{
  "n_layer": 8,
  "d_model": 128,
  "n_head": 2,
  "n_kv_head": 2,
  "head_dim": 64,
  "d_mlp": 512,
  "vocab_size": 2048,
  "activation": "squared_leaky_relu",
  "norm": "rmsnorm",
  "norm_place": "pre",
  "norm_eps": 1e-07,
  "positions": "rope",
  "rope_base": 1020.0,
  "rope_fraction": 0.5,
  "qk_norm": true,
  "attn_scale": 0.131,
  "bias": "none",
  "tie_embeddings": false,
  "parallel_block": false,
  "extras": ["some layers without attention", "local attention windows", "shifted keys", "gated attention", "capped logits"],
  "init": "normal",
  "init_std_qkv": 0.0442,
  "init_std_o": 0.0,
  "init_std_up": 0.0442,
  "init_std_down": 0.0,
  "optimizer": "adamw",
  "lr": 0.00284,
  "beta1": 0.95,
  "beta2": 0.99,
  "weight_decay": 0.048,
  "lr_head": 0.00621,
  "grad_clip": 0.5,
  "warmup_steps": 409,
  "schedule": "wsd",
  "decay_fraction": 0.368,
  "decay_shape": "linear",
  "final_lr_fraction": 0.05,
  "batch_tokens": [8192, 16384, 24576],
  "seq_len": 1024,
  "doc_mask": true,
  "train_tokens": 138400000,
  "steps": 9231,
  "dataset": "wikipedia_en"
}
Each number is 128 + 32 x the weight over its row's rms, rounded and kept within 0 to 255. Layers, rows and columns count from 0. Numbers have three digits each. The size before them is the row's rms in percent of the matrix's.

# layer 2 MLP up, 512x128, rms 0.125, rows 210-235, columns 0-127
022:129114100147091129123079076165104118115145088156130195106151104132157133151125101121083133113110139110115000114127131138135159130172114162183135114120167162153167181146088098188072130132149131132135139088151119146153126142121119130102051163113207143154160113160112114143154130135123078169112125139115114125124101085184117162108109129089109125142085135098090172187184157135165138162094
160:151110129101167138179144218168146074146139097131072100170124121081172113119147119112150146117136118151101127120118162156162173145106133160105102067075129073153117082110105097184211153194166134065104109130101083120115159100113083100146105147097177115119070072131082160127120145148118173114125071079092166177139111157144134134135073111137152101168147099123095146148116123094100184112095
164:138204123104096142149123061137150098118164174100121096125120088201106109170119144058087123180125119108115123119145114102125155171102088086135194175137109136143167124110123154122117170147110067152115151176118173061189095137094134203125120109129070151118124104167125126184153106154112124099063126094098123151143163146107118058105143121162174167157117190147125115165147081094175123110103
037:124127147187190154141120110152103122136121167120046161118101134091064115127132143158107099141131160086142076117153097166135140098148138064162126160106159180163132120083100138174120165170082134101137124095133156181140173180169110156188147121098128105160166116189090152128084106082154105089129156097172170144092139156199123187092137086131168122136141158146136094168105062143182167146108
161:045108136157092132162096135152166130144109111092139129103094100165128161118127179120191161186162158095125120086173109081206092110170053075110182147110152144109104096078137131120076167150122134149081155193135106164104135137099139139083093116145097102181110116220105130092155126094142103064144159098152157128158102147148114135103131184111142099118116157156121129146184123109124179107151
014:135118088169130140122147152186121123123046110086113110105158167139075131144129136167117081165139156161117052196134198153093123111125126118111105115116120138112132158077167139107139142162134113076174113165109209198157145128109109107156149110148050119127178139161121130103193129109141074126133140175130111182122160127150110095086114143157224122095165165163128114125126162138140179081098
174:152205138127121108139118122144148179059110092118136098094150146116190125179157108131158111113116149086075112204180086096129182114117108153166140086187188103149123098183140140123141152067126082180145150111093145104156097176165123127105140135154163148141172154141158100113119129146135148164086082155122108171128099145115136147080085075159164113159100079152131069100153165097086077150079
016:127152107180167179064126137171152174127105104096173121097138162164135127148144123102079157147139130154110255110133117142107157152079133162185143098142110159134173142090108150131096132134222154094155118095137175167091131125094090208110145148161120131114169158150094090161096116152087108101129129134146106135159090101167139123126118130119144165157157106131134139106129106138160092163163
152:099128116116172090156131154161104085135088110128165163134149139152066173131123155143130123149166141140127100162083211161151127108145149115094118109091082151108089120111109128117087149182117123078152186135144130114145154182193175125089149154077072127096118090149136100135128180094146102120170140104180127092124058091202086208134158147128140142106187126108113145105177174151062128133175
014:155145189109147143082167140178108107158050079143122169120160101164162161142134155149161145142108177157075179182114148119042165122115069155135102143177143089163116120131118121145108183151142087108075111134094163181155129063145089126166091203123124129110131127127117093079137096131130155111119080145137110203123155123085109080106121138116153117130158164184120088115115148099095131066157
144:154165107122158165094163131140077079148105101061096194149104157096139113093095208142153110086098141115124077125145168143140110207132096116156140145160104115102154118166154153079140172158127144129158179118120121136150156144128129168058189158067166140139114123094093183133126155097078092109143174137135133166124161134159111107122050096134076124123169058099128123155096110085096111079109
017:114105196134169139111127088178131138140135127186096102148094113131142087112089111141112076140073134128171054101160106120127157089071096147133076105122130106184065083149154191136105161175110154136121170090165081162121124133068100146081150111150142174191137096132147105145159110131134109161093152123082134172152086155169107077077106122127236111128117119140125163097148144132124132125183
160:152164106080183053095093088157156113114090137091176103088151175104095149095194113098129126136121103171146139136158145179138135129129124166105103114134151126082124144113102159169170146086151106150115115196149100081154158136088091109119156084137086154114081097117167152105064161149179160153158153185228151160124098103095107168163124097123157150156133158180131099120114142117176105163176
017:114111103190119143106079129179123146128111108134096155176095162098121178144133093132082123142179131128124093116117141169131080139101120163181119160106102102109126119098089134130126135083153165134136136142164187140137210130106149155107185136056123170118188116120076158123168145139112091074115141181175135177102088085235120146108082135143166119127129138118121207077071126161133123136178
125:127147157154136130118130144162169118137081149102086092076107147084093128119123111192162120133172140068114129119077155147145132097105090119073079104131100137145148074119166124127152152184167092090144120171142077203116114095131065123116070157136125104113129195123157150141107119046128188103173208101172130137183139141138108120140111137188111168088180144164187141137142093099125097134101
159:166116205047127106111164113166144123095161113152088153135135096123135105165175140199147126141139118079125133185169098133143121118127113083085116097093150124136091134157119159152147183162133151138167136124146189152102053127146085128173169150142131176105134211139106123148120167144132101181069142173124175145170092118112185161129109115143137121132151155181201079143108131077190125149118
016:160120105143127136129143158180088128103062099139125109157153173120062156077139205067136170065123081129090155125127101148147095136152121117111115083160094166122183185145123154194111178169141150124162113092193220154141156144152108103142098165113143144109098102133130099132151174085121141127106150131183096106136078082147119117098149173113155114072138136150151125164154160187172128119083
024:117165130171159140072135113174161127135126100126145105079143105112169177141166109144093150119147085141149120158096154140103148091125120129066102149103112092135114149136131176103145165101173103148085107113128163147117135042128160134136104129138124122105099185110151103124055118103169113121165133133129098133189140124125102073124093131193200141173140206174223162032143147118106091165153
018:091139168146148169121125100171158099123110125073121149140094139125083121148154218108119112129173154116211060127150062138136163150109105161066104060126134076193108142088167149136169135154083139099071098157137088171105127081159130131146095106120125129133137100140153076134116164133176086152131115139128141140144119192141081079143083125150147144101190100114155149123100138101167101117210
019:083174115104061099125139103164130171138102102138168129144099133138123110115097115094159155111138127123068140140025134100123093198093133122132118050097064141123097134190176132113075183088139108145075152173133072145098095106136104130113137123094102131109110153130157074132184178135138136164109132126095126189085105098145152079142153140088134092169121152142145121136206163121158095107185
018:143114109149136160122130133210144122119191149125185188120154098144141161095109096154126116100175161152057189113137135164159070147110101139151150215065102069149151148106112109149105149137170186095114079094101121153127140176107118135099075174136173163090184119104149123127109164176184100126119069138120108128111109125112103192119151099127080106155122141149168135057144171135127129094125
165:139153153094146141075177084153110147151086105088109129115143151095126144143165144120117208141098112145096105143124096109107124166081096154111093126140121120070184118160085170125140127085170118167079125149146095123061148135145061093145129158100092194134135120151156146067098115077110181116162183145130102145124129104117126134112059071195136113084139112170157131125080204159058103105102
169:098091151095145160124186121165104084135108108136121152172134109081150113166175138115058097158140152180192134049180142095108118167181106110130095116064127173178170100097155177161088124129138137123144080153107110154129170068081143115126160200112198135127130127171119143150121146197126139074144201169135121155114128115121161157167089129144118169127093076131148154130124110121089146107135
014:143112164154122177119159130183121127163153129200098115085091147114096111143131109149093136125128095114109098119154123094097126172106079127168154098126102154130207153167125154176145173082133097150108108162153094131125121115105121141124153164116178154120044144088133143182112090116151108142133041162081140153089117173088163184134056087114118082121080170125103108076098146131113112177210
186:153097156111137122121117147156129111121114123231129145098147118179119121101088170129083120141099198100201118172086170074169099094111092045113122139077134071111041129142106094089140149076150132149157132138137146112145145166119134122182123116146154110131139178134144153127101147143141077156060088127149158104156109134169134112135118130042141154135190089132135140104146144062110132074142
177:113154155106166090115169122139132161085092081106121143046142147142072187125185132143112139158091137149121129161149097143102086132146094131085068066179130092126084138253150140101123154118085107139092114124157093107149130081089127176054149138120162143126133123131158116152098136161095110106135129137135152112188129142122129145119143119141100130104174152197093098080101117102077062138078
# layer 2 MLP down (transposed), 512x128, rms 0.103, rows 210-234, columns 0-127
035:103136099082135175170177115082133139185147082154153118104106145140192123154176164111108138129130160150107077103148084117052128117159062145140137163118151105118129158094096121098116188147126132110150118045060129181162088132139180113144165108159109095115119114083151104122132179112082137151167101076111117101187120127177065096123135119105094110161155093159118126180187183144095138082142
158:111088166126072121134146102026108125052135134074083163124107121139186185107143123148171132070149130146171163121095077095102125154109151138096165062114146162059171108140138113115152070137105196085115128095153078153167115191140109128142144131158103154154101105179078085088102149127148129118145166098158070125095109153095149147170106118154107112130112138172122085088146133134162145095122
162:114095191158119206102129133075150148108114085129094112153138103083151137152124131081148118119104155161150255124068095069107165127144169107098133098127141120101115138101173083106112202152156099115113158180131150114100137104149136169133111125164179116166078121161126127098119090147141179140095152099100176156085108158129135079120070111062123138099128151096139110152074141081103128152127
050:138130159107132129162175077129136130094159113160124149116120196123142128126104118141146161178148158149136081084149192099150154141114071141069141155166131075172139156145115154172092160079113192115137090103136133123091066122139136128138168154085211162156134091052110138135142165136137085118115153127115109100148108139084141146101124181120079185042128080090153195192143135120145144148166
185:164145164126145091174183179176122096182133125148168126118125111196145197097090089151110071110153175104109107121180119117132156140133097111140098116088106202129090096107139125139118101198106139137114185105108132105133140173187182157069145091064088139134102121148119138082106106109171141104092113109178117081096131131122148134123110094093144125125080046133159143105167143150085083178158
028:142069163120097147155104113038163114177194158194139136102142148165096123157105111171099112120150127185092066083158136126122146089144079155107117171113111109118157147139131130170178102128160146179178089097132113119135061090115184099154148150077129111124106085098196127154139161101124139103052156142170135136094120099101071169135109152132137083102122092151087164104134147074107129173132
172:108153104149150141137122158048111119108114136129105157150134136128115116136086119098087056153135104121131134058105113119126095126142252116170161151090156138130069139148202158122182133121152116108165152095135115124157112181130123110131139125157155148121150152134144131099161115124162121129158116093186000124117104107106127157147103108110141135156134127133137104150122144157119171177127
030:131138141098112154168130083122173115108163122149125096137176122111125149142150151152130165068120073125134160119144097144144174102117052105113121127048152043147179159152166107094150140135162115167150122168115137153182087205143205114133163122071101062102135142143107139104133177114107083151086118137104163093095125142147109116098144154122170116092127082143065086145157142106121221120097
145:125137111113084128105134126033105124172121110144125118098145134164140153139132150155155168118137098146117235143174090107132158078157171134086119081074098153123133136194102155109120112090125128139062075152152088115121152155138139112124160105168105145143076148111132112086166128131202100100064100119132129120131111145131166099168131098126116064148159101255133138137119116162132116138153
027:116178095100143103177120137063121131100163111153139145092166133163100124092143132153134125146131145136158136158143147112154181131109186118091072145070162119093127066220140159162149145138109129162094107155086098174131116182093149129063201159104120066090119101071172121113120122172152162156075138092161154170109092079152118111151132157119111146111095147126134116142097100189069089098073
131:146151082138104093131148155121129188091133163170129126122143091161113180143137095135121190132169103139092098122136124139114166157078139150148158119102124104108118150147111142170103105099120135145147096126127186165119103124147070135093082124095099119102135166080208169166138090140154132065138131111107151085180075089116075095110108162130066190169162146090076079167114094111155030132188
030:127150112151068160163098171068189127123162163153148141089118128103139090164128168119123127143126127097083137120130180119069175130130125119130136112116106125082176152113196026149153165138162118191127066109114068125132163107139158099103092147131083097091018168151178205119142177140150164096109147172107137137111144140124162158137161161127088138151092101108127097159133129152119113153119
156:123018152110105116116155108048166166119111121135146150083149123112123102103124148129180052111179157089167139119096122176122188121124127143105143059191165169104153102172138126104114144103140142137135086154104054179094153099143036109121157174154131122125143130139086118112129197171132119124127123085131144115160150146103107142151130095088093182150133109088155122114130188071127139134105
033:117117143141161141174157098023135145141102143137113090138189108104165147174089108134152184129064115120128102110113142086098133146108136175138128117099075092148132203150108162218114146106192120133124091125136172135123123088150102146113058131066130160072116086144147082115110142093132092133150142095136048128134178095098144120117170147116146192127165116108110123132125080114070174143100
120:125125159147096218139075108175150137133143124108106137146052125098142168123173113105088154113169153145158136107090100125119192135058180173109148089078126118118098088087148089132092085094173132141146181147143101110121109121136156067123170125146096132161132191124177140123100133101114079137124153161122154166161128130117061080090162160158146146082094137155075207193121157151131135153116
165:110116146163130092165164069105153037125159184152089133132149105151108077118152095096124130118149142120083117130168070132162128121117198152162163080067182135138094174100144090163122165136114114083137203144093092133171150116110069161138090118176118132095127150108135108102129127161117100127115111086086195111133110088103156176106092138167144147207140126150111132117110092101107159205096
033:123090173090135122154148166065107179152177132135157129090076140164106097121087153086136072134132159158090057069127129188126105123153133132170118156122117177136145164091128135123108148159169114093116114097176151138108134075138158132086082146131101122136141158134062183159085117103149131121082155148161037118165101134162122190151125090063086130131089178105155113155124146142174137193096
037:099149076146116121159090162041135120147081147212136173112074112105078102072146140122171095186144145160132075126160123157160163118086202132151162086087107077080094158171145139131121084120114152105145129130123113151134104138047129126075124162063141128131136121106117081135156071153165093122079093109113142097176094100142102089160113163117110131107114077140063123111126134144141137087127
033:133121170135055117130136112129129154168082141138121137082135141100084093124110183185105117165125167126113094092141165175195113144136144139118129107091132155101108176167026091147173189159124144153188204163160110138101153103128102112097202144112115160154146077135131088116151142113149154122137204161166139102136097137150099109172110180149146070100121087128105141130106129078075154089127
031:107074124107120070182198131117146132091148135118159111122135117184119181137059162206143129157187105149094089073119181092136150148065084118134160124141127037088129100131137148200112116096124191113120074143139139053126129099108136096158143097072150106152099144139099157175163148072108124156104126139138101109157128096087123118117161129139122167076128166115118169155084120116154109154140
032:142173118126116186185170102038175148183074115158135067126156103135138139066142125110139112109101114124118116098103097101158133102112095101149099059081130157096136186125136157081100177144143133108106146118098117125147111090087147149160141149145092076107114114130111099093126176124141173113091151080134106134103096103163118189113103122180070174079135050071103087135155176183127137135154
145:186104095075202126111162106067097109118163089133129096122142112102128140123104127099138101123106133154106095168178126127153169086172029123080140125163115094120157144143182101084080143144146148141133109134122151116141166165131130156127171114168123144121125081154170150200132177116103123175067157216087132115122092113140160148129127087148110165207130087112122158145047139130099096158146
150:131168154129152110150085110120148125127109106141111131105182174109085140126148110151188115094088109090052100148113085163137150081051145168138108184166151108119164086151103108042162115121103123145105115127114116108107137146141099117202124170078100196077123134191056138114119084135086145173093129134116147219096186127135110105103103132105088174162163140117146101133157154119140118163113
030:137114120083135144126137126044148132174109153153094162130148091091117123122169199114138077160128125144105133170059106102214122130105077108103062125139121127186092235109154097153129152185191124134110118101142116125105145131118166124096080154097151132162136159097138092155134095146169143159114104139188039166097125098113139127110132115067151110114093111141100062135095151108117130127145
173:146090167141162116141121173144145139093140114156131094079102129141206138119128087107119126182138130188157107148176196096163130073102069127158142166151118126133099107096115107148131080141131172150133085160070141114130127170204154126106171117117085115147068109066060118130160147159130144127091085121080129118065141093188161109115083176152162144140151126154134143136034108138135170158104